{"num_hidden_layers": 14, "hidden_size": 384, "num_attention_heads": 6, "num_key_value_heads": 6, "head_dim": 64, "intermediate_size": 1024, "vocab_size": 15103, "hidden_act": "swiglu", "norm": "rmsnorm", "norm_place": "pre", "norm_eps": 1e-05, "positions": "rope", "rope_theta": 4100.0, "rope_fraction": 1.0, "qk_norm": true, "attn_scale": 0.125, "bias": "none", "tie_word_embeddings": false, "parallel_block": false, "init": "uniform", "init_std_qkv": 0.027, "init_std_o": 0.0, "init_std_up": 0.027, "init_std_down": 0.0, "optimizer": "soap_variant", "learning_rate": 0.00648, "beta1": 0.95, "beta2": 0.99, "weight_decay": 0.039, "lr_head": 0.00618, "warmup_steps": 67, "schedule": "wsd", "decay_fraction": 0.533, "decay_shape": "linear", "final_lr_fraction": 0.0, "batch_tokens": 131072, "max_seq_len": 768, "doc_mask": true, "z_loss": 0.0001, "train_tokens": 573600000, "max_steps": 4377, "dataset": "wikipedia_en"}
Each number is 500 + 50 x the weight over its row's rms, rounded and kept within 0 to 999. Layers, rows and columns count from 0. Numbers have three digits each. The size before them is the row's rms in percent of the matrix's.

# up: layer 10 MLP up, 1024x384, rms 0.297, rows 764-787, columns 0-191
# down: layer 10 MLP down (transposed), 1024x384, rms 0.277, rows 764-787, columns 0-191
# gate: layer 10 MLP gate, 1024x384, rms 0.279, rows 765-788, columns 0-191
up764 103:438484478411487498489549548478470495492443403583419496528488390408520511533488535511458479555601589512526596433452477494549482554514470496470479518513568494412507469575486427483523448529534588462475558499523533459504443481474487425474480527484466530449491480504536479519462439497573444503540498567552514543429497445562478518504537445528587630465446535363571460447502419503572551459337416548575499556433450487497504518434543444497500484472537545463536594477584557479466507495553414458506536489452434536497535553555487483488404544452466567499480528476503554482534516542506523510
down764 099:476544460474484461418589509492521422539437480550465566497487603446423549565491555437536564500478484473527462425410541464423455531442552580505540532390510483474505552499414467492345459502474589541544471523448491490540428490609510477548502523545434513427483561508494456547541467591445468468437509497533514397434435558416486560512490501463497546519453377442490482523555540538519462582376496501509452472483409501544567524428564534522569483539487497485506477522449514439373566495458571532543579494497436516476503533547485571480505433633514552466535508483402613501528474419443468415
gate765 100:542515494432415526554466514566513495540414431494545488444459489515413436505437482432412508533550481520422422449521531465523547605546492478452486505386490605427568564445481409517531565562589534433498459469444499522517497472461430430524501425512523555510406472445524536504501417454508524418394479427440557534546547613423475511464549540511525499464510524540505498547425479462432481529509490496474430590491525454524527445440412498502413431501561442574575494456510490490516541483532439443543426492529525512488494529514449507484478532557557493534505438459485467481414512462464576447
up765 100:534388512387562394403478536511423455528527457508513558491517500473424576485510434519567470368495548515367460455580464548505450377496419522526440602447493571498430485517554484476425496424443660523493547514484591484531452458543497536459454470508493563463629494420448590574415588502501472438530463519475554515496434539500469484533481495486522484530542479560495561438527591501482496516496447494417557482508429585513411670520529547500448482462570471534415607537541466450517504474470481514489481581495505529508499573480470491446475487479423464412562514513527553544482473507562558470
down765 093:492484448526395394537448476570447561554523533488506540433452606520538501503535498497557521528463527476549454535409485458494547482526489442544595540518503467452509507544447500507539457492479577471491453537463470535446469521494489519506450498441510463440543447516478471501526421535472527470468480489507445438567529589444466457474500520553604472516564351471504564509535514584498473504446419518524539500483446562454614581454482399543463468559580574447472547532559551510362577502598451385545479545493446459563522473638540443368633534508365501518449448456532534543498494487482474555
gate766 099:486467447565438518512508543428577519521439436532542514505441498479458453492520477535372469476549384497514510470539522428551541517501516429531485504545555545490531625607519579532406497516554559476461554542491536500599442463448514441535537427541399524496431513570441526430469535524474452488425500448538437540508423484543507519495488441463353493465475462484573555408491571469473546434475473462554458445556536493513519542632449512510495464411499595513488480540471455574514485483458501472603534542420481393446511459456497507532489458515450441600508562541515581545510472500420561537
up766 109:506456463464455492543576495617476507533528550542515528525481539464531509582601554448505516447656520569436526472528494452438517605589525556457487527464499495537492567476534426547495458492459472507485475489536532508488558618473539526459457449508488522443499448480498534488520590502563477461517546457487487439584566402467450470447572525507521544568540394530492434500435479484533472466482518493543502517414481527470496414470479541524519476491492516545466456489503491548584516470489469502411552564551507606462546515447596451424486483476606407471531493523454488581487522537497455490
down766 103:490495457515470474557439433550566534436511457514562474470476577479405450500482592554554493497527476424613417492532481503490549510440556395564537519459538573427436519507514512602454520507393493510499501481585478468515468486495600456620466472310542507444534506383440553468458541462498460513518474475521498523433536410587448421562487467466459437531462530493512494421544577435458491446504490542472505554517421526528532526555481485540472427537513510521525451560500518509520520497457483498573453467579469607540515513422456441504375486587370445535531510551511443509537527606550483532
gate767 101:521504448567521572536458478486505487450470580480587493485515517543480467373548518459491518455540516531410564550566523515602500416539637522467612534418387547476565467475501422496479495547460532480465513500538580564532465420455492533508449571480466448573469550532484532596470552433566479543533455512571476609434539482532464494494484500485421510415414485490437566468493534432513424485437525470459548418370498546486520536478449487566410617518477506491445566474493459567484468533510493532462496446470508435478380462432459482507417440430470481491494484534454494488458469371492571516
up767 103:460505382498645562493552529535596452520507563467577476481448479624511474516525479513462481596546566435536455468552462523621538460434556418446527510499463470473535496534471579504517592485472497458502566547502455460492495457530555484444468523494467454509406481580526489416540466559469477534470524571539466516465519396460467578535459535527493425511411459424516503543470580535552485584441601538487344449495529452430508470614532534547418566462434568472569453494476475482539521481511414499418441486487412513432452518445458482499407513459458606470511536537470521577458505509490411487
down767 102:587427544464435481483561441434412517483542535540434498515554468519458511479484515507481400549578449502506488440473521488565507501458510407461503546431517538525453400469575566457568460539472531467487545494541486585569543534428462514537464475745418512556499599471484469563523528476572489563426465504471475481407480492474500539485512487612565461482505411473472510498512467522572521548426394541521469503489436446486493561445550411523452479488531526507528546490580488515481484507475469427550553505542524483453505530591540508549442538562532463497453507588519426474498353386548528531
gate768 105:556511486481542431553492554513577406496538586495466524503545472587511532487494477538540454431518582505531405516486498572510482458465622481617436474553431585534503476390552482482457498414379449547465430474576475446466601470495436469497494521520476461538492490492491606504446467471535545470477487476553420499467508542527562488515554500501559482452619451482555519484478553493526546517501500433470536491585527496416459534473561505456577511441542572527602521460440521586479474445546515494358456533416520525524530460427460421502535557579470515554571525505469492519460572535531470482
up768 108:613489491503473532614568594527400558454528562560493534519521439519468478560572480512400581540423486350386538450492546516557512447545498453504529548460501432458600541488519527493545491498539619516496397517506595519503482457507441480448451378528461506468474490540498519541488476478597528605521409578572484441441456500495502509551486463457567540499493536511426431489522452533508573584584526541458495497607467510487437531489607473492538547546460537418489479585521511476436513459356466478485452399551524451561516513505505427445494483445529522516524487466540503520500498432539567411
down768 105:452470480494585455541488512417414501533390485466472549483473436431520407527512525499482622586413577452539534411471437459534535540443464581601530480494456477519501569572491445578597546456504404414417543506522503476524474411533515548508516445489483477550437482599526525479493484501532513571526463490498486522460406515524550562435571621456547478510464347444519491532570497592483508461468471537486492558504492452526551456590536496442487543445439460522483542534390525574567540505497499429575513545474529494545460633563534502513487547556447609534517370538450536458527471555516411574
gate769 099:577441498498480421596532554473507507471504522475462504499411449545527546461484483473461461506449593518474568508484453505478572619505432459506517481475448520543544477550637471507551548506595545412463553679546440542496474435448473591485508437495467576523465561605572456517397506486467591534518561577421501482445430548538455524623543562518523505506422565522525494535538514532578454529460599469488505469385510540486580430422523528517419432550475507578505521479547574479474515569542559514504504534528458481538476412581486569523475516386489520446407465531528415554451535493426519524
up769 099:552419455457518510431568475360536549589547481476518530495364473521571503495445580520637535556549466533541438430552488560544570546448495439430573483490423560460441474462502463596493450503486467468472509449462514506578508488485569526508544482485568582564491501485461458475476504430476405530496495490442498530486533505535466571511528484542459523518442482439512590544508573532527473552473478577539530478397423435543448506518438538391403445527530406475562494463478585569456526559506493488492499505495382491497515500491440568594546505475553602489461564515489449503536561594591523497
down769 099:475524502499465490503432496587617534546530527573527518531514438507577528507500512483514526514480566496532488508481493518443556563523533486472560458457552539467547478527587499468502518518446562487505506524497478467519505556515486476522427443526409622543521561445566512493472626445517482490485447416426525427397480434592576539502405549482526494505444594499495481620497509554556466479512523555564536490433474543524429419469484373508408484505502483504502517493443582441584443519560511488499456568488485432462508521491538490497429521548465456370580536444485468445604584454596503591
gate770 100:545511561462477526546586431418487483476529546512526437486502509591524463531404434498487508581530496495576509493580541419576527456666608428479566500459500445517503449502433527607476527502477420459518526490618603461416469518501503365497510458536454427476503503443493592534533479519588520394467495476459494506508580518522477530487541429518435476442539516558438561473478546475507546525526525454548490573536540551547508503593502503511532595522565504541591580630403606482564495464528442516562499518471440567542448570463416545483489506540542570505497565504472515475585534470521487466
up770 101:551507479610565527565501468424527405562552522505509524430416527501468391484375522468397523527441425517588482456566531476469431480522502410547575539468562526462449514437625446464556430560556507464517492468488499496443490468498587564513487484473461453512547463472527454513491517572513495526524403562462476521491482558509486436428529457468601493430512394469474474541551582508441541517495489427449484479553508494415594507596507489511480548402461523486474518505483474502477495447497507477417588633507522470413517506443540541456438501415465549492493446428464499436554550482577492497
down770 098:432457425497470530563493543451513500516490606559476524488531437418507490500457514496494437533356532498606500515528544508478503458485495543489451505483510470562534614504605516433592549454486573543441442530569476511553526545514505501431519516702529509516578474519401505505546541451482537464498511522510448461550543555489461437460459520566506465457439482522489466497551414514510535509523543555512449484476498483432509538512470576492511439508554546430464518508530501545582443455533440620511562495518509512493481564475518501561439479507463440566537544473558513533487488536498495590
gate771 096:519517478488493450540515535542505485448503498523461424391483572426495498482444566428493475500512454467416520496465448465446470555531446498481438490623473462463488509459467494465473491560462547470467563422537450510485559456488464482560458469474489544529461522394506516534447599461516522613469478562481529503535473555553533542436503515492429553515497491517450544564498462617449533531488420517562513537556522478440498564516581446534493582523584411528515564551466538542455604449543476466463477546550526537553499429433436437395371486519460522567484581502547473404481593518445526486
up771 094:541588436504504508514463444469426451555472572427456559599526601619491508502508576564473562485516511505542451467461496544450613426502509426426496607490518539511493523442504460511510563446574477528530570582531498534563535520492522544415497577515525561423523523459472485531433475451504584473504438543508531493494570512510487536448602545491498506420521421561499511471513440475475554541503507539464493481428487489400441531552435495489433486446517534437552563527473503542492569419553550474517473534567469470572524502477501462491444524531489475499406506523486595544482612467556516528
down771 101:416615540554428576506483429455519472520513588502478442475566521549566469462488525520493483532380447523516405436480564548502562605490381463535458589446575527492443472521485518569465456570510486470470463460490441468470463519456559577488514529617529465505443485423497547467434479540504468500562526521471497517452470451474531435442462476442563535491617526501538439436483433414540565606544502442513556471468416507563535497442468588425484498580446453454424522488553548455435531455565396501445362554426481575522550468429480459493442551454510546543533508556465517510478543537490407547
gate772 104:432554514506556480602512531481471462447510531381619470514570485544439499553443455500425525455505541505527526529506532386524463390624467518493440492549481544632440532470478456553530514557507492429394506524441533390502560562525573475420462518502513562558515482528553478562409562526477449524458571507491471641523484439481485506572530440516523487553469487546580536519436475493492463506472552532475455551516545514457522568505515492437453452551585478494476498536577366485481558544535489602531509525474485504484499448539457521489486642410469484577475461433474458486498514439424505552
up772 106:464440444472536549438401583507514517486467486557453502490426496546519416502410490492472460541502487528521495407458552591436474587485535467489533546616534486432457535555544500416477484471440510520594506538599467575439588526540550600499507466515444430591442570556482488484580537536466464542556444565495420389439525570487479422521480503488475503438545493446479579532479489447459560442532547592431462563354428504556497412417596424552457484452566440551496447582460562522575495454539573484592502439498505523534472542508443572500577461451394556554514498439421558539592431483614530486
down772 105:526459494496577398485471634567549572552534493519492583518560507529548484486478596466413459514396539444532430470417476395514591561458507513490495511493464512531509542435451520471518576497498548532505468521465534431505559484562537491574525495263481511466447507514459519537570520526560497500525447502463387578532509446470560522498449553572497498557531574507511376518492504524493513505525500589447493499385475521467433564533543536495525513493548476486487477441418447553559431397505476476484523555563480504432445469495522485493453518467508494472544452581584595457464353512511532481
gate773 101:425524485504517543461541626569564593466497528619544512500511436597545529424404504530569577557465532528552476558479504526524509445531448494475454482484505527518444472515512431519507512626511487550453494566478483546417529472491468470599563435540589459518461346457487372424456491632535416476526534584482507533433459422505462508463572450513459533434510482560512451479471473520459461614540466515532530579538476553396560516573474537529496469566553457539512538565537468520548519459484513576557519511484456476552474486478511403359519562507516466505541452440471404485556407514440510584
up773 097:440545551531452441447529549512463458510491529475546395441514476399469520506509499601485486415589497503520583441466546490450468552518475510482527486517483441404467476590465529501559399524583476511522439551460487567508532497511494407577512488499504464482455469501521484532445512505474536476489539483534382484474544446533506516396492542573513504493446538472606465578522540475502534439471451500485564486451483508485529479515458497497456472501455490504472489454523432488458465460548466502562515535512508520554515515489567482523465457452542420465544489498425582552587551446533437664
down773 098:598502504463413518509497557475472407485485558570525412572450460516457431594505472488466399458489482569453485549434469533502469431526550507468556466551527473623475545462472564475492510557541574425489471544467478526521566452539484438473526609360517514543473555454472535460428518469456463542595523493470637494402536541505516519465537398523451473488519481392526463472479520464515469350517492425504527495512434505519531520465440519582472539554508502450472516468539525532512501565535517437554411469457398471527509458564476508533534578468498466410447404414537506528458494440531490486
gate774 100:472507583444478460515434437518438456503576466542517495482443469511543476500430472565401373550476536514510597460499448501475548581467524472477522557515499548554500516513518512551585527510545511444495433534545519474431542478533504465437463490497417492550482470482572449516406514423549490523583554591472461369569437440429454526595555490550461494489545602593439469495569520495409438476629417483557498440467550525575464518422396544492514580440479490554549418413429504527531447550448474469530482504434619445529506430575449497442501490542484532549591496515477394488487470508403546578
up774 101:484405508401502475429501531552491520494520529424531521563504469436448478487560500486529491513511509388499418516485452518499502588510484554412604506585522508465532511517488532434506564457433488508484605562462552502570578500497468501453527586457492531507498486430451578434572583537589510547372363545462559519403474546457471585461470553466540408446525475431526453585500459488543522524533537432431462559491545463536482493449507465380569525403455551597474613498540549574544487517516494484469532526500607474518403459477555502526489525552469468477566527557517537408427438484431492536
down774 098:511489475461500518504548593506494484431456440483510559468519509519475553470611484532527462527521509469453480562522497475504495496485497510415512561467452487487528496517504517434476585560436533640472530543498536464501478434533511462555542509275465476432632467481551540477559475442521565471447501457452456548514562512457512537626415557441518425483502422455630432469515423603539585551549501523552577543447364508549477433447426402396572453479504462471515564571450523529613494521542491616510522470558557412559402439476537441547519505451372541542480618511453495491415498444453486487
gate775 099:525572579537435576543436485482528480552542518464573500494524492519442473457501507472451550525550537571538487459381491504438459544494515550479450473499460457537396522649511500504534465439446473498427540486516487446507559470567570463428517577436612527523394570464544510539585497535444548400485510603535414442534449493581488561485486595492465522407426543461446471451485459485498474516517507431540469486588444505439560492538507459494433493438579476511537478558459466502477536441500439510467446511463444417422404493525463559506369453479509482456585490483550519509569516568428456532
up775 094:500490402509461539488491486430503497428424553492480515554495567519603563532615475546455439530419562470585486524484408513558444468480616516551502485473451479525517468450507502507599456539509483536559580503500505430580419465497582488556568578493517538463554534462447578487528556502545609505574450514501601575439440565384546525466512512501519487427506514461589468495525559435546480572519515513460484513497538483496528517499587472527594556515551509408509518499429501509468497433441449632439487472484470506414512503517498460507527455523483545523535537448467430474481479488470464411
down775 098:453477587471502440477550577536467522467444438481443389412488482483482450526446523559525465493469492521511521501581490500505532524493517498475421540467516548474514499495421546567485542487463516479501538580479432532415492565456427503489524490567411534550605468564530494522433539500546508539546544400527467494496512527491516531494451466550530523538546478524502463478479501444557523378579553499612505413473541513466509468465480541537486516521489478515545601479546472421546487549597522430504529434413453561561589578506517502516633498424518508491412471524442481430421504462519534445
gate776 099:465538501456525566489487422521590476450473458477517465519574546492417502425483536484474557501587518480498504488387482544493532507492424503440571476495510491456560513506443528463452536401492668532463499517437489445468469431403516427419512398377474578556493454370503393444461444530491456528456417503483437501485437471519543451523530492514529451482500626484459473482496572494522535488471454480528465526481483510514465489502525520535558564601516667536510621422522404506518530553508505519395406436519510506539431382423539546535591494497516537496511510448485511522472527405443539493
up776 097:467454380422529467485479426583545505449586613490530533503491538557545560553607507550507494580590482436542520495498484586469569532442515535542562539435466564503459575536557504494542465443435481511493419471458569468435481476535471526553621491474467485506464391518560522449446498478451583439570502560487469505513442446561515517479503500548548472616538499368468577427495384542438501529537504488473543606498641536551529443602543451440513518426465482536557542459555589408459488524422413578513531523543497494405438516544520462498479556471531481503514472565534529527436532453463488523
down776 101:491473459514547534467472435491531476456463626544502470533549451533450544546470561599549439497557543486456479503438455502530518515446548589493484586494427477495412513490486574489532443473526490471490541447547503529441447552484470444512531481644526524512447455550445475551440414501533569536475557546483508524476578496533544526499558438529464476489506581473541431521431534495556556490406469415620507439410465505563416434431503472468420508485525526446495509431636489489516506504494561399516517536568387432479464450433539513539555487514493506412548568567405567558469503422475498498
gate777 099:577517488459507557486545407486519565576493477508526495562462560484502421502525464529517518508524469544458538509567443482429525521460447494546428524453541484518558612481491492558436621479654440565544538475474462631544510389540411529517506552484535506468548598531459484504500536500521547500512512493458568535369507562554514539518539545478467568554443577545443525566450600574487552460556481552588525504557558419435434507549554570511513524445505478539483459477512485544608522542457422533581465455480496410547534568502495444501486525539418449446534480500568528497520357442536504552
up777 103:544505596565490535510523473574448445485498540466536516551503484550493559570439390393527508554533479591548480535473458459426533534515453478550465503539528543453540483502555512427465588483543456568523504599465526513590514419509573493532441449509564536504534466534519494600472511482480419487547538507547469452574456441481541550564449530493555534511489583577454524586451549522513506517560478529538509524511482515585430447432576604553450556503501568554484558501571513560485548467493539431535538474536616528419453533449568448528467519476477500443431498557525501495603565527466566630
down777 096:476527461505427512546500495484542448496415507535489423482515476512447529501487497478441543531453377559461466411528488553395495606532502540460430553505485522510379492525535484496523494453535443445554480539483508507454454531486541504521498512841494477538506520494386481472478468564452439487524528510443514390625513513500467480509402427419458578553477529516520560557491495486425473439526533496510582610482499483487536539596525426485583522546467521435518497440442540526501418443469481496397491577526417582523488482487567523509397545483577465558454438514578503440539519564507504470
gate778 100:506566514463498578525431520433484460518505546441485486416524495543460488476498469446512538447534516494436512510522405527497498511491499505504510606474592450478438500416500480459497498499526490475465519550545495484539569532482490420549469502492437475481386510551397447477513485449522528543459422484394419479552389503542505556518551546428590414596447511529465516467507527449582536561454467515631478554517526475517544503547489525434583518475472515527440567442430483538460504606505512550443489408521432492584627458510552437410415519510524528435398461513501476493470501451592507475
up778 111:545432479526547504400459487563460445442580492508461396492548455528501472503523471517479472471504478573520393426422502431516507610558608533471504499429424512367531515505513489592535550534497466540515462458482484542488515474533509599438572454534586441513574537518545554500483555535409421463518554535505534512423574465558451515498552403518452549472482424477500547545500484484481444537562571479445616472476558448618580445531531486532493505564550465521469474553545443521410445496515448503465494473471420420455494462494413551552553455513584471501513485546507522455488442542450499492
down778 109:592502633467549518540510511497458488404500514471617537503435442502607465464388553614524459479457497549485451581533448458528596496607474461519497478495476454548499462417532492392524513448455552504550439542549499477526441336485547512514549516359498472536460530549476574459454441548465544485523468518485488533455487462548508542477457513509531465449507437497485516464464537471498544445535552544550430419586525423612511516480501593493528481544490535508427391537486521476513532519481467516571479539450470505539495522420439575502567629532429533547534519502465507556475429552449473454
gate779 094:525418543520487450585504483546466468518532456525439484589520561433473496514496516437522431450423519569549499520385505498617493578562411609435524445469465463486465490536532386423476539497588513546555488464452481571529490556479403446507538494488537491456527514397501595537484533424464548399487476464543533469512463510510488578597510465431508555528512488432522483510473525427522657475472517519445480496539464515517563498529452406529515405433497490498480485523511430456465420453537423552491506587464467515505403485490463535464475523451598490464446538537561499434509484549453454392
up779 097:497571531492436482431580442478481477454492494461452574581510458554495491484597563482477523612499605507495492453484478509454463528543565455470543505440468496473438515425448554459488546451519463462492444529415573516432466493503558427481441456505546524416509509391560495492431492445501356501469568583410448544389480601502391459475452457552443515513438415527536463510603537565520455547569574442515509506487580563438476558435575485467454502491473543478504553493523539591594474439566438558447535501527510525450444520575538445606496556470477523520508474579514475508451485528508497448
down779 097:493570509531500493482570510440526552469512493421436601528505475545408550544460541489608522450524527566469541515598556563461538536542548513394502557577490508472468559442546569471455445421447499409422522490463494484416556519517584467465496498392544450533581547499482570514471465473504477450455441498492460569466503393555537433459484476522385541622414621569489519523475513488537502381501462507407478570475583587517543435484524490554581494539483542459469523516541567468512513541455529476514414574528525494388577516518435522606557483498568546506514510497448461495559472555477468460
gate780 102:524487460512507417515547388399454532481544442511481407545527465484498395546493525426541537501567440521564442520439481458423591529495578419468541468558423505613522624422463453493545524544505487478518433558623452491468501583473421484482552541501466498494520502497539431475477543465534540447546419511503558500544455502563434338487623517558481508467535372477496537530551499436444423607491383466483411526437585482543448478521516477539448511484568450506486449389484583497545554493450526511510436494467526477479507574530492446476415500523572471392530486549508474449504477540572535537
up780 100:621488483503516491447519467481425444437419390522548417418520567477515474456500513532554551486517581499474474489516512471481512475546531486498494419628514486632468544531433483499516474568504461548532509459498506458409504495514415488457466500458416487506535480417458497487595460439484529446555441526491513539453484588541528463547509534472485565467524446553515510622488454441349511492424499502477533470501473537549615466489499474469462486464522491524454509500486440507568466518477496552521495530473534522569651579502516520472576492507498437486499502499441520483580543445485621494
down780 101:403527418537498504469506505515419468540539552336447511462504487463426479544593493453508554558483515563528484456566431485475520531605503526511526510552523453405521517538438488500538549565535516493506530479428494502433505496480491428575572492553480525459421502536476504429403514594433562483450471458447483415485483383437468548491474503482481573508457430524454573469471523504528523455467444548468492437454492525462486508491450523524476407507503525545431516448446486505480507461514432480528468583446462488420548489569477651532541497488504490593576523473479462483498491456565507483
gate781 097:457566544556485556454431474474414488590527543513465486499538422559415461495503552525469533440478530422439527487491475619531480464561540487465461573486479432502447556458524475572592562476473522508515516551547568533589483496491427520418529451520551470519480489399424498531569510516450414577532517509546539577578537442509488472527509475497440512479495476465426446454457487510456509579564445613383502496488383495502453529451468536577576480496494514531501557589550573475447466414582477471531500513526496530494486491458427473491540569510490492451523407546518462487502480547487488473
up781 103:569434584448491478484521440428492479557498520537466578449514522471493532584515470449585471587516538493535507459488509541530395527556452550530515514581529422551514486474413508441404538500504462524450551430465493477513461485625447500457454529488486521524537483514487541435521482552489509572466516501394506450410505539512449519473500577651510445552522573386548515555498471466465449572419505470447479527515491501525498490433571478534448489502518562497535505597532496542467592468473463555512553453539522458484525499523589559427452449443503426525477425528470523572575551498463543603
down781 102:523528535566548547469467514492468465529533525529505529445515534547471487514487539369521551473443475515510451483530507499469580458476513433512494396480458454544531406473425552511490519546495521517515474469515498476477524447554459395547470449288449545399527423569573576485505530463515484458457457534420497391519417461494484489560540531567592507477579397509527496501545523386496513566447466528513389500436560579477501421579513514518436555465502490426450579485531447488432533519476555454432601520542549454483566428489557496505583464449500486550504518442443510535513398590459474442
gate782 101:527575558545533523489447507526388470425522546521498555506422428475422582456501497506525497594549463520448471474568465576501528554550527412582455570464453483453524499544470550472573498513509439490550552443503511462504482403481553500498542501496497406527497519501478454432458495662500504461440572416528535541429493515492478534493522529551454472564558519519452499467600487467595548531524491566482472466447526508530459466631576456518451571488507518450499524467544530570517450398496436526505468410471414430503592442552313434467497435533524531474452536510536523583481451488498387419
up782 099:548462510483537492485516458530481585537448565481583556547517530551462511474470589513472531481532486579505445450474512518494425512550518498523565446427559496570430523408503519510431455527417389417428440558567513501482546497541567610476536464550502496518509461611370483579505471549422456511524538497531544521566492468529484417481476430530525485456498420469512486547608491504484500544566483529509509387472397541477512522480456611562569472488559516498461532532528561642338479459506507365600476529598397517458540507511519486540531532499455574471486474530419500474555469536470476499
down782 097:521473487519618512500468480534491477479547532513440538540554469544464483522541548528621467506547565544420440563471481524547446563537402505542544445433598499548547466515553476426554477473481508425471519530446521482539519476520471583464469473307489453561443502429538528435476536481482512523491538540501513620482569490521420485439512386473515448379510546526516560471381572498516489513465509469421564460510512488609565601537468459537594574478571463540583589487527537481453445491517513469483546586489388529452492498507390429558583537494531535533542522497555459532472546429517443485
gate783 092:488488423526510507513469501490481507577523422557473558450450488472517512512510382475513471485513597569498474554503515519464455624515506439512613521578498502543503431491492576486439515521470504496456416416475475547455557437461473405513515422510590528589492457509456505544623536506489464498520473501505430553477636501481601606514536463510472525471491551431425511455462585538473451516436566551596555608512454375542478573530443504540512458458524482552505477569577550501473479509532538507489451509474469464553642548591465532464446443501479434539572554479467521501500504493539494477
up783 093:504499526495506460449566433509479452462503516530489470472457502514383601424501453540523569540507616573524458548491460518530451577518540461468592485451514534467513451558507469456553570474594452462484509611476570429570545516467488473440513516496481457519450519450518543475466488478621487561508483476546475453472499479599590496530512565527441565572490577520438441503548532537561418428465560526426501560466533430461460407491473519415514482473538519534545476511499476544520450541596542609491468508462390530437483565517540454550531399530588491503516514600392483419480537460537402518
down783 097:554500458473443525432433490449437539455463503469561475495456559554475467553561399537578471562475471417455543514457429477490572508515557388476534557556490484491360442497471449539445485559403599455419497472506564568491459510511446426457546500655512531543586394454446507500478533589546518392580498435415418440531479398439463510491535463542554464381512414499454535482418464450495619492450467554564498448492411506497464500549562509487478546551563523523520458492461427548392531520441576583566517471487485479493539456469495467565430572413509469518464637456451528553557551599523463412
gate784 106:471473546477516581599482465571499540542588476532501501446537494519502562569457479474502463469541527504482605476515501548446515515498523417427534522527507563604451451536439556482497546574479560528459529514472412471464511554466455470527485478478526513514482578470488533429443529517444418448583503436525526472496491505441476495474507444441448590449536515452480411580573491429483505513430620547525524492478474523449428493476561414458484449475516523455492402540548457494538435493498467553464562329559391515444485548521409493496525560533503389509412389578502442548479597585547632516
up784 107:505630577493474518436520519472450460538563494523472492514477615530507568562554503535520491502502571473564574494450526468427530580452573470494481414470514581484522441514502561571490600482519515493545567483432428513467429472486532463507477474443490485555477512536537477459425494485493554530476474578489439606556544451478516489567533446469514466515484414641509452518555516566619508434452615559532516532441495503556601548492484423509417382525515451540501589486496482457493590398549503507511474483428578498530571432481479564471404495463586502491420447538497441365540469489575493516
down784 100:522520538425490513626556461545589492492581478500538411548493604501508478523406460535498467582500492424560412355508473507435412616503444449527504557465519468500628488477517495506472521548554471512524459492584535457472511549577510482545516560438466590412501372560568475595537588514503450499519538490497462529459523517508396527517494493492479424519439591554504459433512541483450541477530492494531402468424490448478508523552461387463482521513483463578430525523513509519562475455392534547468496441472523459515554468541509496417503470429497469601492397494457441451475571499503551496
gate785 101:574420492565561477536472518562519528451528515458437514496533436427494381594507478475503497514495519555553533516442480504474447427549495437490467482565428448480493421435487601471528522559503477497483498533342428503483501453546495530571476461491486455531460477457478520460504529548452465593514462458506499588460564512572518476557494514463519495403403544563506478437529528607564590442561524547434449487522522441515655563409590460521612539529460518584600432507508488477542447485523526603431475579483428550409601528465516580521469459474489528488418474472539523484481593530472522495
up785 103:536547465477552441614509624492530493472513516507477486480405517424542493522564440403607583560514542436449460612484497522510514455502436544476466485505460488509566466520497448509527463459527548467477415527446492523385493582501514546445442447470363634573568539517491515492525519379405435496544434517446503479568493529486532546540455480455434510471567456494534517527620497467554532558458560453560525579527574491393399535560485516422507422498591509506476475553492433513549446463404504585484411442477497510464555515423565537474538521443536464491432495539556474489527510403502433481
down785 104:484437517501494354588499516432535447545495479557577552525581505422424486490488512488529469497473479459537434635453480454538481413523465470540522341412616526489440512464571511313400430428577536541416525317439485528453493512505482564510464419475497464500535590409537533504559447519457511512489458564522515514505522504454496469467493539550465422444415505404480561448515458426545500470512487503503479393473440471454418492524533473531439405521542424446502451541547450507582541429530520480488376583491560524512552443429405557534501385486450530500437515510541488515517524518531566559
gate786 102:521454444444542504521475462410421519517468531541399509551484570482535430509563483493493477517452440468502360506445535567447510535481432552436505479504447525496524543546467526504444526422474434543562492524510480455505498574472557430535439402517517408433403485549471467471430481478604428516553496493520462489490526521563546547481602459416612504463462344505453451526530495488476481463424492380531500595496518494445495521515472489577501535417373525593431531484550538445483466515423524449573471504462490455526448511545489521466475493419460496597445465553524459559450590498394506520
up786 101:532504604455446459554475490448446384551548487580463512463561462514515485514542437433435555461450439499492474543501497531486385493663541527442555520479544539481443437556476389548546413399554538513586431565587535496561419498537573473493494455508516451524497552447526501520506494535489502423511426495572606548458466382480541563527525458500517511468548447435577427464428450412357525552496478573494540510426423514501420488444497426481562544452470498485573503477465564488492400533480524503521563582481490510563547504557469458489524527491522512564460423557391487445445454398460475526
down786 102:512472503606511457514532503428585515453492502502477551453569415474463524536520551504558512489480529448567583524463507440562557579557604442474467544440427548535508472420488534573487462494465505470397486454487487536540514524526584506586448449759485488496441439512454476396485558432593494475470477511435464463479597466501442488571414551445476496555477518551436514505508511444493451407483506499480502494475505433398558612491411472538498472464562570435529534527555433530495564444520500546577530479489502495533478490497530521535529509522526509521413490505463551534538422548521513551
gate787 098:483506441510486516509409501468515532499574543386584492452486493430508545518474510571461587511559475469560468576479521578426438413480489571410398514486433484550530485521485539484527396438561477550556475465552487519476484546501476512511557412509440524421500449462494462571422517412559464457475544456585426538497493538516436526549568499498478531532478569441486533447494544466583574468575448513543509529509457599572524507432539554414345526529621516469547495502448500509533405449440412492528458548478481556507466471484445498513494399536527490530437493482517435518503495542489427446
up787 099:538462479523552510442521421392480458424492534512497542493593510561466400568598498534591418596464434538495506525472545528566436538511537453420561423555491488568504512527483458475476549578447493557510492529498478490457468448501498473508512547496566522463453555502442502518503525473506478562472536577550512478600550466495500534517426564538515471542448488538545575468591599563460495422445627544485435467468556400572535470453503437501519506489466501465532414441526567560496547423500408613539467468460470513608521605525397493465562504387629481498534391461543526480415560479509494472
down787 097:437564521490489579467536500484395516481545583464590511540480527532490552495489447533561515459556527529535528419495542492499459494490462517524553509530560499438392414628454521486555571519413547536496473468495495436544453492508472484525475484303536546556503497441545416508449508481467514510493454571482429466524522487539520543412497513508442502517480541516590499466542614551573393517504565651525537530522482530382402576530520485674427489495439512586450482527467524533525499581508429587449454448520523517493527594538525507540516458494597457431523468492540504420562484454518477561
gate788 099:519628517423586533621499489506545477526441548459561488485452600481448362599459351420502492516456527561636556481571542561431513470504525499500483490520493465528493487529628466543514481556490516445543506549421503537584519443369566444529557519527468537450504582538431443398514496515461449439471495447669462436465479446434512501495430505526511519431511458472425569543435510532467559484475546585474458520513449452521474495512464513479503494470506578432498440523524454588537504495483413459584507506492412473605438489467453539487495468459495558502400495466469431501574566400507505436